Part of a small language model's weights.
Size: 16 layers, width 256, 4 heads of 64 (1 for keys and values), MLP 704 SwiGLU, vocabulary 809, 11.6M parameters.
Architecture: learned and rotary positions, no biases in attention or MLP.
Each number is 128 + 32 x the weight over its row's rms, rounded and kept within 0 to 255. Layers, rows and columns count from 0. Numbers have three digits each. The size before them is the row's rms in percent of the matrix's.

# down: layer 7 MLP down (transposed), 704x256, rms 0.0508, rows 262-328, columns 64-127
# gate: layer 7 MLP gate, 704x256, rms 0.0576, rows 263-329, columns 64-127
# up: layer 7 MLP up, 704x256, rms 0.0567, rows 263-328, columns 64-127
down262 099:216155094076134155108131140154117122132136099099084144096169141116157154140130105162113186114108130132108176121139097199148139112133166111172065145214145071181147178099118125135121177109165114
gate263 094:102101122108086061137136135140166107160095087174111140095196172130150137143136120096078128160104112077083129114148107160124134153107106087138174159108132146108117097125113070151031092152143094
up263 100:104114081097096091114124131084134080179141117151124085140107158165163121069096137106121155164104140066070104071108160160115109155125139115116232096074149117133173163104137059101081141090080082
down263 100:156150164174152145098144102128095157129129132142175129121193144103129194140119145097133083123174098117110146173083086100139135131132144090162113078168145129127126139150145153206094123153186175
gate264 104:118123171087138052111055090092126143176099090089136127155127172076075102135113193130132131138118145172092195125174127158140165125191126161126122113119156104162163107108098128120083120151103109
up264 096:155129064147201064123126145178103112131133144172158151089074120119071097158137127113130103124108125141154145140136115131111154120147109130156143119123134090174105149141137168164192132041170172
down264 098:115105149088104166108107153078144154187169134165144077147151113109145093128123138176156151127134121161112156101116075148144150132103178135154154173110125121127142115035036087149148135107109094
gate265 104:161134141150069126156116117081115118141141143143119105158043097078150154137121128084126146135112122155117094097156141172193035097135136144140147132148094134142134153168147100097143098085157125
up265 101:133157121116167117152099128136195103104140146140150154133168160104144142124171145104145117186104127032076136107155103077138145125176159075154106077141148137141127119159166156096180115154128083
down265 099:163108187103123054118180138158138187125122140118146126083129082095133154207107105107103150185178108182077112131173139146135131089085128122126111118087090199140119182189147140108114149110128114
gate266 101:120142101142167159141071142150113162150155137128187121166090100148129131134127130167101135121153119196094142123167083068144117164183112079149127116156143148116144114097089199117135119153132077
up266 103:147055119181173137128064158125161127108111045118143133129171142188177100126124138116151094146139093127114131155118143127145133130107094114137138080144102171118104133113141138133162131125088093
down266 103:155153117108183138110116129106167159120145037104095194103130164127142136108136165157116103140114120113092218158138095105147057154118166079141127128130106182137082162105167107117120123170057124
gate267 100:139181157160138118193080113139138106129144115139149163143073122094122071125133097202123161167098075109093158089121123134094145163097103103131101138154122152089122126156117139151057112122118109
up267 104:108116156174123103108147112107122122120118114071092164193060161095125140120126101115163143084084121159179187110171159190126153145133167149111070165155129156113133141127078130163089096153104091
down267 103:154169102139094172082135135169136110105157168109108113080169155157126093132198149114111126150167172149130128189118097080056131100126100117119122187084175175096131152119140062089194139129122131
gate268 099:091153106204156088115134128173071077152158144191083151122131119129186154133115148152151152139104127147194076113098165101145176150112059130094100114115136048105114059134144115091110070161163093
up268 100:179135173152120117133153133085151103108129099101119136102127140099129168202144107151123168166100133182115118114110055119119097138084141166129134158089087129121120131117144137185148107130114144
down268 101:155172128168151129094157181130161119072150142145093142188135123122079138086140159167168156221096097109136139157127138108152117109163113093144122148093141120088144069060131095126125186181133164
gate269 105:113108122135166117101146134122136147177182189159159117141091123141125093128183113144202111104109149118073084119110101122100097127187069161102202162101133099099119072095106172127142128170093098
up269 103:077138118156157139054166162125071057160073168143147118122136133114089162154182116092158139185192155087125118106109150101156136129172124131113135109006141069084095103169119104127152160198151137
down269 104:066149098111114121127153149151115152119121114129122105084134120139118152168102149128148120163106141157117181166114166089156174114121140083139072148127062128088130148103139176081144112160120151
gate270 096:147104062089082124150168131135124111108097069082181072122089141131109145100146129123151104127117115110100125113133117124137140113167119078104106088171164139134141106128175108144118048060119139
up270 097:175107115081060096207156150158198102128136146123121148156108117166150139105222064188113139091070148129061135127156093155182124054147150106061147161115108149158133147171147138142161088133100181
down270 097:138145139108093203196087118197156115111103155127189118136132130172141123168111108107176080164142157099171153085127170141130149142103134100128119087178117128136155173086184114128144146082101120
gate271 104:120117124096116088125134073177135161102149139109168153125124202085146152098134147123148152148131100124144149093147116144130159084151115118099155078122126136105134129167130147122116115192158097
up271 105:165125176138152115116044156110068145133216101113122173065121120098112150101135169192116078133139153089085110125086209128121114138142128114080087095094127108089136129105110141091181120112133126
down271 105:141065154087118102050171137168146144183079170113166155131190102117139152095142135090067111097065148070118128057130157158094188090149121112118106117131126100146110118114155132156109120108179121
gate272 097:071121125062171119146095130141131127142126082097109084125157138121128137115112101113169128146138115171141095088089115138179137132064194113059123097089117150153090192148103084134119178088110103
up272 098:126128084111127130113082161128054176122125125110196168169160121109137048156114167128143100124103112095143158108168113176127171167078126126111141161107143133136088129074076193150054099191118138
down272 099:187094123128128153138162176122071142152095120082121119114200123141134155127142115165119090113106121132102111161169086069092061152145091131134132104163156097092161066128099103194139095089136133
gate273 096:100149151111096128081124127182182052159120125177160158088151162119142092147158146075138125115113110142132102170101116134173090130097135136072128127121121122126157167199141156108109158080093140
up273 097:170100137133156125127134123127147108104041082116092182103141133164160170141147152091102067171147074143127141132080182148107080140064085078147107152106105046106152207095144087163180132092087156
down273 099:093146133117147119110128157151144123109135112101066091107139150102147118149139118136086213099157159107056090073107124087146119079158176190145161078093119148181153096096086085134114153145161151
gate274 102:123092139097076116133166126147106166129125109059100139087144122120120141067084114091171110167115098206219130152053099116104094088165144129088121082155133125120167095081117127117144127136139097
up274 095:030114123138130156085165115081102127111073133088158134113148151063104158094109153091105108104134105134154076131114118143116143083160133153094106101160123155148157134124131012137147134106185100
down274 097:061127071083157164112166120131174153133104136134101149122170140053111114105140203157084146129113085136071138156194159157133191147108121079110088145174127131122187124124165103113123188093086160
gate275 105:121179132177171118187132140107198153102174156068095150076090161106107170118137133129187108075109156175166085093114131121074110129178154132101134117151111142102166165138091129098207111148120100
up275 103:140164164195179134178145104151173136081150203185144133116156155152133095191108103106085173131167141087184141207178150191099105177196134145135125140169088130119149122112109081174159137099135146
down275 105:110125162138101140127170138083171124056107134121132103105155118165106183157148167091136118144203116105137127100190136180114181107085117127114138187159159143135133129133126174181091140143183168
gate276 101:126093103123135139133127039082142153111082143109151145170135182097171110160177203132126146120121097134130136222136090143106115098088115117141099153149136162163103192171188162110151112163148136
up276 104:136125140147117070096165052116115114148131136123067139182187166113048132106134131112118116201083123149052156132126101155078127163090195073135153121199105084125084117113112227099094101111155125
down276 103:133115106082157157138106143135151132118099121118130125106096112113135145117109137155152131116094129160170149167140152113109113129101096133075103139059080106158111091183107064164107107132112151
gate277 106:157141145125118111168117106114101175154106082135101123110130118105125098093106138078116135157162138115128127134125140115154095177116150132089104194194145084050121127125133157100130105164147094
up277 104:140101109069124135167105080115116124169089140147138170070134187096106071157115176125091110136093128115103120176098087103124174117077122176144082156114130153139198111157106120143146147091073042
down277 105:144121146086151086128135100109143115147159153137173148178115164130157104133162118092156126106118116189121115148082131119172150115138197117116082110168110138143145157096174181103144148126111105
gate278 092:215170170113128117138082151125136130090139196114126083087137114154125107149163158100111155112158118078120154083101112168063148158137084147159134050111135082098050111129157121087137164162134148
up278 092:125158125150179113111117148119137155103161092101151070114156079114140172120127164163161141155173147163125139081101127161099097122138133072147147110123118110071097156078101108107136161155141167
down278 094:121119133158110093156136173106145106074128198167127140168115109154099087090128081153037113146089135074150193097150152130124139146161120106184107145083191087124074095130174120140125053132163137
gate279 101:054124161149103132159179143122131074137063088205102154103119067106176130118161183122138175095086119083115089122136145128105150161129081175127207094185179095159110146151091056101103100125176165
up279 100:124103138164102125121138121131102042184135141132140136167146123155062109143135141116141115158108158117180169115144076092151110135095115188112149114050070156122107120139143147126087150144072166
down279 101:077125115143150124139120127087115076139124105096108101186122137146123145089159121096105116135135113060108116151149131085091095168075146177144103197145121152106138119121146224133137118151059146
gate280 094:104172150153111188125112173158160123157101063159121053089147143126148135107099149102155152118119133144141096141097133076178182147061103119113121123136154082084128158113160118140128106091168172
up280 094:095144116138179111157145104160102146207127109103089133140128174118144115081101126180151119118123121048132137198174188131129144103143127113092127126071154121168104110145096120050083148190122098
down280 094:142106166199079119141116133133134095058152158130098150147106111139162155187122097102114077081088124195153077125089144173157116148176138107144154107094116170142159158134104133094146141126133078
gate281 106:150064071154136106120101145108162135123136143166098155089107167155120148066125139068155170106158166107125116081091096151098154151165105150182109121136129111148074105129096117061090154107090127
up281 100:126123070125170144161111125167185082146080118138150102121145100088156163140138162093098180120119130099144128191150158195166146105140113143102124097170133092108120112105153078121098213149136103
down281 099:147122142172139207092055138190071131148191072127148168155115151139128118116125070119126086166126103153101131067107125070136150136156120105147097122126139127103090135188141152099124120130097177
gate282 101:121051166126125186166098132116085060160120091140090158133159116103123108149100143127110167117105108061092106111090120110078156122156116116134162146124137142154110180141118130078164138106112107
up282 093:071127055197123139083174123154154073099078084104076099123151080150137134119117107132138112149118132081097118129159113128176154138128056117120109133088114092061093159139180052125143153114143102
down282 093:127131124093084139127088119095103155110103080122185100137173134163075102168120138104157196101153142080148104115170089110081150173131063173139084158117201119135126155147103177079145097162109107
gate283 108:146097166167132113137129139115185063154134187043117140139149198146116095101120126125169080098152146140140141170079173110110052166120140193126056146108114115125070112125111146145103121091139120
up283 100:120180136110122052076111169131096147131193138179152152175133133172101119122138124150110185129137140116112159159156169162095146117126128113179120122151142122101118131173135103196138123158127106
down283 101:123128182142130117116094186168099137172079121091131139128140113186123120129134146105124103166119093159127134213105160163120114076115153134137135157155231129077153124118099111101143128150132088
gate284 096:131143148117210086150156147098106115137092157125140108133127159132083143101155100153165152128097169062153175074199103118165109092161154144033137144113104143087150100190136150106105151125132112
up284 100:135108182080146131091138139136093109187112176063171129110078144160103120228105140129209147141125100159099154089176165141074104111072119109087119148149091155117078213186134132142146092119166154
down284 100:163091128173094108118094160100192131145139116113090091159145124151151076146132109193128122077124145176113111189131079167142147188164095130148101170181192162176124121112145074085135136126144170
gate285 097:152153110164116139088248097119111149109125153134088156157145128128120121158053151087083153144156094083193089184139103135133106124106143162156132140165117136159181107141132120161106117089094074
up285 099:046070141071199067131061164110169068138119118145106061073164154127129129201129113166158175172117104163067129111150108121159155152129067139169170136074144138144146108157167182074140138125109150
down285 095:102092211104182094142126155072116099155165183134119163170101154151143161130178144106099133174153161132107148109078167117147096156168212142153172158151138142181165185084107141133132165145110093
gate286 097:156061148098101108173147100125149133166109156151101112181099127123116148160113122130202115112140134113165155079104191067104151175090105098097100124145127147138112116107113171174127069148137140
up286 096:102098140067132116153080068122149081150095114029156175138135110098160072130143128121116079084088102143139059142137148150138151193135137123154140134174076155174159128114136086108135114165091140
down286 096:142099100147131114084129083114155166160090141129106141137093192124145126060156101111131147077093166124093133128110109088098095116151160127143161123098137120150120147162126140055094152099149114
gate287 101:163163107163198063091141142092114125149124106114135154117125155146148168111115097067113142086026096128099094093137135174154072150099078158126195112097131116130124151113095132138157067122135126
up287 108:094109113132130145103140144130088122164171216144119138138136140097108088101109120166128125116171106107143120141097111103148129137152133110143135129135131112106129110169152142094123127137062211
down287 106:074082076155136106060164135077152211085140144128098089196147095091121110131160121166145166108172151121141153174134098174142123171136104087106188138205134163078119160124098142120172109162121096
gate288 099:170116162144113106143092074117153154120158150121132149126117160030140077103152137075146154149137132173096185102168129143120168169073103139117109134141192126083151174166130175099189104177110104
up288 098:113090137117197138104142140116109075129111148116079141072147074132153116158098111168157108078134132163137135111095173150124086181142149174080154142171096123173086103080183132061119100104199134
down288 096:132083151104114139168111187134134084119135095111117106079106144109157099152198084141122077071095188134116104071172137153150084098158118126095157105061155124123122090155108100103098183176095143
gate289 101:168116151112138135115150143114183076206140113146123112136090116201123025135100125118094163074135099073086102103138090170145112178091170134119146139095096135202108137090160134122148152087168080
up289 101:108118118101156143163113116135073112104089114098153121090165153159161125170118136134182148152152096143125124089114031145128167118119147134096148110100109143108138156127139133106110150165126066
down289 098:130139202167104104093140100125120160099187175137161140176158126100116039083139137122106129153124160145174104082115164121162113151126136070169117126164147115111122183119159119143116122101124153
gate290 100:110191149121091127156169138140145123111134147099218150126122124078132167137098192086113110117120107196163094151121095163064144095133155146061158116122120062129111152103203162110127112159123135
up290 100:101086065137182104163125107143182125103074139116131157121079133145134105185119116106191149090149067094135135106141159113099147164073152161121131162144121109099111041158145099070096128133158076
down290 101:137189088168102117102167164126132086120079195197121100094086161089167127137132164078133118134069173163113157094153137113117189140125132164093136149114135092117077152113167042173194128154053129
gate291 094:106165103117110135127055131166129092123168132146081157151125171100118130146123145096143133094091128116149150186108102074101169115151091109187131112166148133128166105143169209125145084140119047
up291 098:107125116126144132202115132172110145089111115166130162112141082084134180152151135127056045173104149097160137132177136116178078093130121147087174165151155162104099088079085120080130119183109090
down291 098:166115119079127105130173099159083104134075169106096205098076119145205170121141123138107158176098070131119113164120090174145105150154151075115113102149086155138078153117144162132175091135146117
gate292 094:097120189167192176103065174114127158120139108131112125156140162149143192061131138142148121097084076128124165102121047059102140139113147136072204078153087149166121138131126120146121120131128090
up292 096:156156172159149152095172077119145129140126136106109114118101160130071133132147142161069105129120186154124081117138067177125149093083123116128095134168129128115174144080077087092095117085152105
down292 094:092091149176112104098080112123142092115145112083127128099121120102136171126115100148135153127149139123056135093091189168124126093146103149144106131104100149143067146092119149115119158123169064
gate293 101:164169086178131069096066098128147132072140182190092096095136115121094158117185117135180118165126154148172105133143159178093064143123089200109127082165112140109134134138149115181113137175160163
up293 103:153097115191077105093113080138119169109203141122111084177151119091145117114130097172174134119153143070207173100104171162137096124117149198129124112137160187106126082123179164190127151153111117
down293 101:122147087141090125129095092093109106157076143095129117077199166166164127118138118105184168180084130136163163110158120119056130146123096179120075159116137148151120159106090106164097120146115134
gate294 099:139153109106143128170102060119190100124143136156159163137148122106098159171116138089098106140154153049107140142164119110130143146116114151164135171157076140125131109187122155089058167090133088
up294 094:152083088075118114083111084126121116180092188149124147139106082143116116115169084127053169185113086139120071097135118089133123132083147160107131147111106131114172123104145118102113114103124110
down294 096:137179127157172154121102125150164147099144162135126070140098145119162138079133143163103067169145136106133181122134175089132121097111119069105102118118101114147174130142134131123095128171097134
gate295 096:097095133128099149129117143098121193126140173073141064155107154140115087098127147156176125155122122105148157082076123111111118061184131126140030126123117087180103137079135146161120121130145102
up295 099:180095153131172102192111160139116090173086118100114153112129174120196094108091106109069118092099170132142121142199113140145126134072157122127156166131204141106085143099140118171152116171108108
down295 098:115182165135114181182081091121136121154159107122075121157150057147097065082164128115114100186171135104142183084101175136108214123144103107136076111140149098085134152130120193142135126138077127
gate296 102:142082121149147141146105116135145143189172136104190094149122149144063173074105115143136197140161159115099100092094183181096127158089138039135125090121081124106127181144158173113143151107132167
up296 103:127151121132156157109181094146092147096148167112118123176161074137137089148134112128127183118092100136130148154166090145092127057126172177137180144140076150115135150144150136124142125115123129
down296 105:121140183164143154100107103124186052118133160123159161155128191147096160133157172152049153150116081142131106129114139159067127097098089093165150109151099144140159091131049106189080145123058134
gate297 103:118159114111207147124126175131196145131131096173121106165153079152136132122148114143177186086076140138183159074114064143090115135147077139083125102160102100139114124134112143147171096139148063
up297 105:121180119100142186044133111113155147133114164197155107102128112133115105130147112108121157123116149138087109157156137195146191150172129167131080163128138130150102176181110063127147161139176173
down297 103:088158123103122106123082192135098178151150113117132136137092150140147118175132101107096139131191111120108118131127148141128123142183115099123148119160166137117114119124092153147108116077166116
gate298 103:170124154151118161165183147137135097178185148192169122135119071115200100148140120113073071180180118159132132082150126082086079159128122099110193166140170159124141062156151131189126126122097093
up298 100:081062101105169115106158161137119080158130117132140046129106157098086108154132107119175119112087145146148137136061132159181146191162209126156123147108117127183137121130105116072090148056143082
down298 101:125131157164191072140185127111095105138142095157159106104081138110182140109116115113102154156158107141124113113163143121140102092123174150112159143107090112116142102091128097102096182137134131
gate299 102:155095097155117161152162086177159116148153142071152115159107107081147089155093107174159141142083037105173132129130132102162109127158137129101143099108101106077156197081134184125031102117094131
up299 102:110194120128073121083158176114202155148093164127149130152167132078136093160099163150155103099098126135154108136161142129096130084150130150115057071135146093072095129139114089169129111161135184
down299 101:130149188152157122205102134090064128081147085117199058149164125036166089190117151099184177108103164110093158106087105123102084120174133129124122073113113131104183165142146130150130151107153190
gate300 101:116139127093068202181103094143175180104117169131181117123122178106099169130135167106135125112141147110102123081159189129089140089109107146098171134117208126088146137085161154059130146175132130
up300 103:144134134140138150159144163176120102091205142148134110145167076113204094097103129097155170144133105133120137133108090209117128169183091135109088154114168084121158101128083127201151143133134088
down300 101:115161146129167114195159119140149091164125107037093074151128116138100108149177164156146128140156138114073109045135157114109159119129117145176147123038121108115130115129138184158135136137077143
gate301 099:169152138134160079125132116146084124141148097039136113078101135094130084163121155174153119129144138088195135100067177105146062127119114085176103075125168063181135100174160124115122152120125135
up301 098:143127094078112145109120101157161162103076102139115156143129164076114150200114114165102102138169143089122114137140135121134150148099123093170122141112142146139091111136116102134109160093060135
down301 100:121134100114137083126130109125150170090135120144074106137083046096103050126140073049144123123151083155115111106134199117104139077128115163130105080107137118092130164139160114181080091153153183
gate302 107:106075112125162072120138112159122147143106108092137069091138141116141114079057191212122189120109047147164148110049101165095148125160162148106113077099126151134132136207112118071149121110117103
up302 097:178145134133188099090154172123188099126107153066133082125137168190182146112137169139104157137152161095200118108115093111090149222136152117156140132105173132074106107133119136077126164094162116
down302 097:157126171136124117136130138149136157115142147191096166158141140181145118161107122092165067094129148098150141128062094159148121121123130081127145151123169135118137209158138141190104112127098124
gate303 102:172177146092122071109108126148164140178126190155112137159143115128077167077088200155160181105108109100089189133133119126130101170131149134133128148055136127193112143125064129114143124171128145
up303 098:094111073138083133086187124149098102143145192144143118151139159117132149066145145120085180106067103187094107134108109168131120127056133185126180161135176089108105160103130137156148163108189116
down303 097:130078201083127151141122173202132113106050107129120148155159145122107109149125134196110066155166198123129135183123145143150119144160184096104167164141097134124150174147134090154128088135111077
gate304 102:165185123146113144103143115179104186129151118170125066176132144120087131125124101120163123087166124126130124138129127134169096100116128118107093079167137165124141092104181176160122165194080122
up304 100:125145168122095132135139145101072116162105182121157141049135133132092144118153146152092163142077108073108187129131083137184129115087131076122172108142082174095124133112088180111085143160128142
down304 103:078144132112117112144117180116138161099120179105170123080151092131109183127089168141115091128156153098092121125181133108128113102194146161139104174074106130111184128130069154132155096101099084
gate305 097:073118131158167062164151156128114148098128078116122093160079145158103144146111160176132102131155128131145139176109124137144140204109152143097201180166130101109119154109116200086174189112071110
up305 099:091139155098115094088169144147140169068146101094159136114076161098102056125118180179117121058126140136108123122138145144125139159155149087097140190148110178114147146117106127065162205121160144
down305 098:128123133091140172141122128110134145185100127130077171112106097146131139146108132075164156127129169116096153124162132141110163103115125090092148102157157148138110123175048076127148106120153154
gate306 101:111169152171137090092113108150214102162120142115190140107118141103089101065120138145159103136177126182129152117089135138105109131127132160132140098193122121133122167138110099116165113047145173
up306 100:139154156171110079142128172109137163081118143094120100149133175143120125195114131153070173141133140122103130162168139153180140139142125115113153125151131087143100151125097200140146153134120142
down306 099:126098106092147118112128150097113107107134157124117120119139112133134134200131100126090171150167156100115141146104136123063105119141115146114088152109144139167201111175126189125148055137070097
gate307 101:113209097146131121168167105108178094132201125078183102092113112110157119082086138155170124116124116101086137172117074142077106101154128115058152100134135082116195146109151072138098067131117143
up307 102:151146141136161131109167109051134063130118104190116160147181130121136169124135173116111109123131138112148174155122158153067157113072122127089122123050147105105153187078120090124068125098098122
down307 102:101132073116168139090115128127117188146136105147168134108102099119116112129140122158142139119150103121100118100106091045134088070208131097105118148126094163159157127142153166072183076118065127
gate308 106:130105146128154107123105143153102127157151146236064113141110164147116111106136094108136195116074124166108127062108142131151149100129104116094119181107160146170174095201101119129150124077136110
up308 104:178128074127184176154033127129153168135115119111163111144134084153160146082089150043138131168121141101102084114053145133098156146159186110146082188180125125134060155080105141214092126092145119
down308 103:109087164107149113116138112107142119116148134193115081150141138125121136111104125063116086183108115105072109153111128137149125106160129110059083146057110111175115196161110133129108116114090120
gate309 096:077151152118134133133059109167125155153160090121147158154155137146164163072081115104133104150101089184133158214140143115181127121139107185134140178161094126074148131111113132119078157108094107
up309 103:073099169084128183151049125147204104123122080103115163179104104116131136150106097121159152113097091152072106124138151153143132141109083160164053143095115129171112092098098115103074132124153113
down309 100:169134100096130119092127105058146189150134111130070162134089127113126054164082149132141141157188159131145161142108036158119122095105172049097121161102152112154108151137109144110136153105156145
gate310 094:095136134130107086141134136183131164160161131160067095194120156156145122116102158146134131100085184144122158087137099180140099120155073143140159155128101037125131147135093132167130141157172112
up310 104:066127135026115157135118118131166154152106162172145162167150148130106151138119127126107131051108138094167193110100142188143156160122092121207137150057186090149140137093145100139092145133157096
down310 105:130055138070151144168127115106080166153119166165158149120158187126070080131122073175178114083176144036164108181131151165098151141124097088100074144140085176129134139146113137139039100109038101
gate311 094:124076120121138104132114134160160094132129143147143142120121185059169139109037140127124089111172145145121183142142103134152128111049141150094159151150118114156141095127080112105146138153141127
up311 097:182196147138125145164116124134100142168129124043182085125113095153101122158171146128166149194085122165121129132100147143078129196151099133121161103110122190128056091156128095141158120111115092
down311 096:133104187164101076127164170127085164164124129117106120096111116103147180123144148114136118151103074131140134124135135073155100130199055118108103142140094169144112080129117170113127138119131086
gate312 099:095158130144138176102119101156076063160108144145132076117134098156136123185121123088138154121101065084123131130072106111107099142117125142073144101203145142135207084160137093119094143132132109
up312 104:084132106202152129097103182097162141121173073138071110103149149068143113111102116174091109097162075103136160112181152116149128175120143113129153145123108121169089192094145133107142112122116087
down312 102:121107159081137125109080085123125169132119143100125077151097083101171106162096187136067116144078104146189112145096163143107053177162118108080101128124116088114112186125190122106103103133122069
gate313 096:086135127120081169158125122100181158134167159127109105126153084140100083104138088185160175110191100113077108107131148146148140129108105192144132146093104134061128126181124145120135093093158173
up313 098:153119146138121102155153187143103150143183118118121118092144150144172138139156074122136129154088116077140132144124173078168134127151103145093097160109117077138157153059094112093131126130163127
down313 096:110142136174173143102105095138124106129151190142131145129161121131114106135152119163158092148135110140144142145092146120105189159159108154169119104135197136141168156104131088131145152126132132
gate314 088:143082208138140167175109146187177148133181150141143132144111127145108124103079130133140089092112112074125092138102111100136113140143133126123136099170086070103165146156106130152129168115069060
up314 098:126136169162163176126098116131125134138158140167126164150095104119164122136149173163126098058119145045108071150114073102130154135117135170121065159124127055148142165099167134133123190126045089
down314 101:149110053144113173099115102117134129111144101157136171134092145104157074140103079150093160080158115125095080099121121052138142136143156140116118152079126122190113119090150150120143158093093155
gate315 104:148101186095120125083133072111067199142136127092183086163084137093162121130130134139167162115166136100071100078138087079121153109129122168140067124124099150098164141121092133090180122063145115
up315 101:094095123123133128106157141140151121124128095121115182042117149156126133084067090140150090161133122106175125135096101132165120128139064096157113119063126119198177162105176143125165076157086090
down315 099:115162142162170111144085077112119141135171148121100129167167102161123148126087163143111176118157158137069124151074143187123179102125110107118095118125127135095149096128155093114164095156105116
gate316 100:120174135144171092118093142136145125083152149159117093059160138136096154141110174094141159154127109108103102085137124136149141109162105138102116182141156193098079120168115159100159149169115164
up316 098:196101139131095155127104144160140086093115104117159103147097166078121097159169121172131124151137073094150164179131137187175160130154104187054114108089148102124152183160149140151146172093066153
down316 098:103152193153184202170122039114124158151116117105146139126176131176164118148137159135110221129055175114103115103112119112125187158147109093155170192176110164130133069086149080181043133168082080
gate317 096:140141137158161211158055109124094140187142121107092070144072057118107099103140131164164136156140123092065141107123129148146136178173120140157073123141134138165141077151097039098098161191128167
up317 092:187133099167097135147120091147107061124114165111154121105165181142139139105159176133136160097174157157103085054133100118090055118075122177122090124121122116124146130123119179064123067161127120
down317 096:061148165105193130155125115092124119172153091114142096134148126105159121087051141130159126121095146082107176089148179122206111142118146093105112138141091156100124159118129121186132122146127138
gate318 096:094125098115106123112105130133146083132174102164121061124145168091162107046135143122190135126157099145194137148147171143122157121130104192129102209184200138117086127113076187121099128123122151
up318 097:133150148109136091126146082140127165150158150079141077127162125072095140139077093167164062123113104144127177128096143126103186106156114111154117126108167067159090141138155161149152068134104066
down318 097:089165142133127117176066124062112178138167161143149152101132091085161174119111157072134164099116150155115126113117109160104134117093164165162141050153137082119149124110138098151093085107104185
gate319 081:099109125138143073118141148124082150143087119097168162155127128167155084170058178115165114135129212106112114149139133141133163118137123116118132088097112192117131148089205098122085102148120175
up319 087:166071167163157121232140126168143115139150156149149133166097144126100065078069130140185099161131125175101131131138129151103095123132114140134162114115089103112122132125125111086125056191176103
down319 082:084137083167124137093119129105079149146101139048144166150172134175104181184138157071117118097132129120115097165187133113163198124140101179126075113098106185093131158051177168097107129150099166
gate320 095:133161139131112093185124159147176093119126087135187137146151130149102156120089149151146075157130091122157150157190115156067138116078079132153125085145146133118072105116094144105156070160114131
up320 099:152101153124123116106030124126175081143128161145115066128164152120159160153144169150104032100146079156168095114146174108109171134130134095121114165136160152147178104172096121066116130137118110
down320 099:108118075136155120171083128131110150112163122128154124138096110155184116137121099144152136087124176138114151159130160164132182144122161159131089108098121051147081182118147145132142115151064135
gate321 105:125137151121164097119138070101139084183129148117161107151113115139151089140158144058152169146070157177149155125079165084103086101121158110110140061145140158160168190127103123082135093154126140
up321 106:064175090122104147079113112123172188095127175151113158103196082081089160094106187154062156110114112062116129141099166146168124074122098140122109205112111089159128148119105092080098116149130150
down321 104:135117133125131151167092109104133131161162117144134105155071098095155082181156120175127162131142116115115147135110141117150092137105183158080058079133142132134166129165099123096089137178079116
gate322 097:115169095112092111148195136116079115171126074060152170144151158092166115126073118119184084071136095120105116115124152145083092146109161146133182116143106062120162138072102118106092093116076145
up322 101:147150140184097079128155125074143171180161138107127121162140174110159114087114054155128125059105136143175160102087141127101154080134153121152085122137142115163140181112104133120179093138109157
down322 101:116112136120074113134086126101164103117072145123159146194136087191121129105119125137140142178130014120131176155130103063068111172139123101105053100092111172152120099105122164131147129150107127
gate323 098:200164121116160164095189119092132147151162127188144106207137165137132133108122140112135114115162121068185166103173133105140114125127118148140146102103057193151150123169112123152150119088051181
up323 101:112141102162142153118126109110165148173206076141120107079163123189132156156089132129127115119117140164198128185070130053193155102149081103092133137137065145096174131160046138136081127081115135
down323 103:177150167109140040131125157140090168179139097151128138130135068098143087122120142080141106170105181165117094109156144106110168095142082095160160114136088178081139154131116142122115205133114116
gate324 099:147123063188120159092126099143097150083111074177158115170123119111138060102104114182080144110097137112099181086124058138118068162127104153111170100084091045171094147107094110155118099150129129
up324 106:146104176159097118122169139117153158114097143123154141137152155167102143097139134151194124094094144168117168128103153120148076113137106100132117113129111163141126141088180105098121114101117119
down324 104:122097103108110152110104166108152117167118174146103088118110091092117090132202126137113112159113119161124168125141122120182133126157176151161104113149116063089080147205087165172138145106123114
gate325 095:147124139082141176116129116141137188076114157129209121145173095106157117115054129152131171123100092115123156120087112049086079122109142110130125176115120108120125069133115087091078067110062137
up325 094:167124107155127125092138110170099194113021124101090125119131089114161136113105140119149069127103148157146089160139162160095127133140098111135120093106135157123130117080217097082172110111122108
down325 096:143138099142126141083131144113135116128154041119118084121144121112088150157135103066161136081145141117140077133117149126093141088106128090216084087070121100112115141201125107093130152172129151
gate326 097:190138118114084094114103116158114080100189166095120143104152145129092141118101190095158168147145167051085125128163119159098061069135129164130125168114170152153125110193175162105093104152078139
up326 100:119072120133170116141157093081125131106101119109118102104129217110069099155115142136166150115114129126169145111092105087104140094157116124116148090137139151098166170102119137106119131123085114
down326 100:114141155165120106135181056192106164139152090179152150171083108127181087078107155151211159138078151143156121095107153186159159150116126098123190130140130159129127125109128134077154067087173138
gate327 101:177109178092139134126144090164117140189071151189179136206132091107132158154132134120124161080123076088125108099115160117164118179089176097146179131106086146115140161112113130115076088124115098
up327 101:126110073110087072090153092088137128148122106190181116140108198094134146091148121121129106131135186141138138119180124142093145059191154096128129166114116163144150141125169109057091111156148083
down327 100:149140097142131117114073120140105111129081146108110124131162084176142058135105109156044093125151132094069130101116158071091140120119107142067181095114228102084136089147090136150175111157080187
gate328 094:134176091134081202139102095124131113120170153071151092161155121136103147092161154104157086138159113121166137118115089107120108148169105092153095068103167123151123155121127176123140127123111132
up328 095:135154094171168116174137105107106178098113077113110112124111096181118141136135147039164129141113125146150099088104124145138125135151048175061144186072145157128115104108139150122156062121122114
down328 095:089092093108120185139087150153141094182116162194094162108113118090090174169129131137088151175129073150156159170111095122142143105176091164133201105102123126166119086146146152178125154077092159
gate329 100:154089081134114115171146091146134115165143132133147099107171121144163119116114103084171100039101174111119142131107110106178102134057140130148177127144139090105068109090110140123098147134104089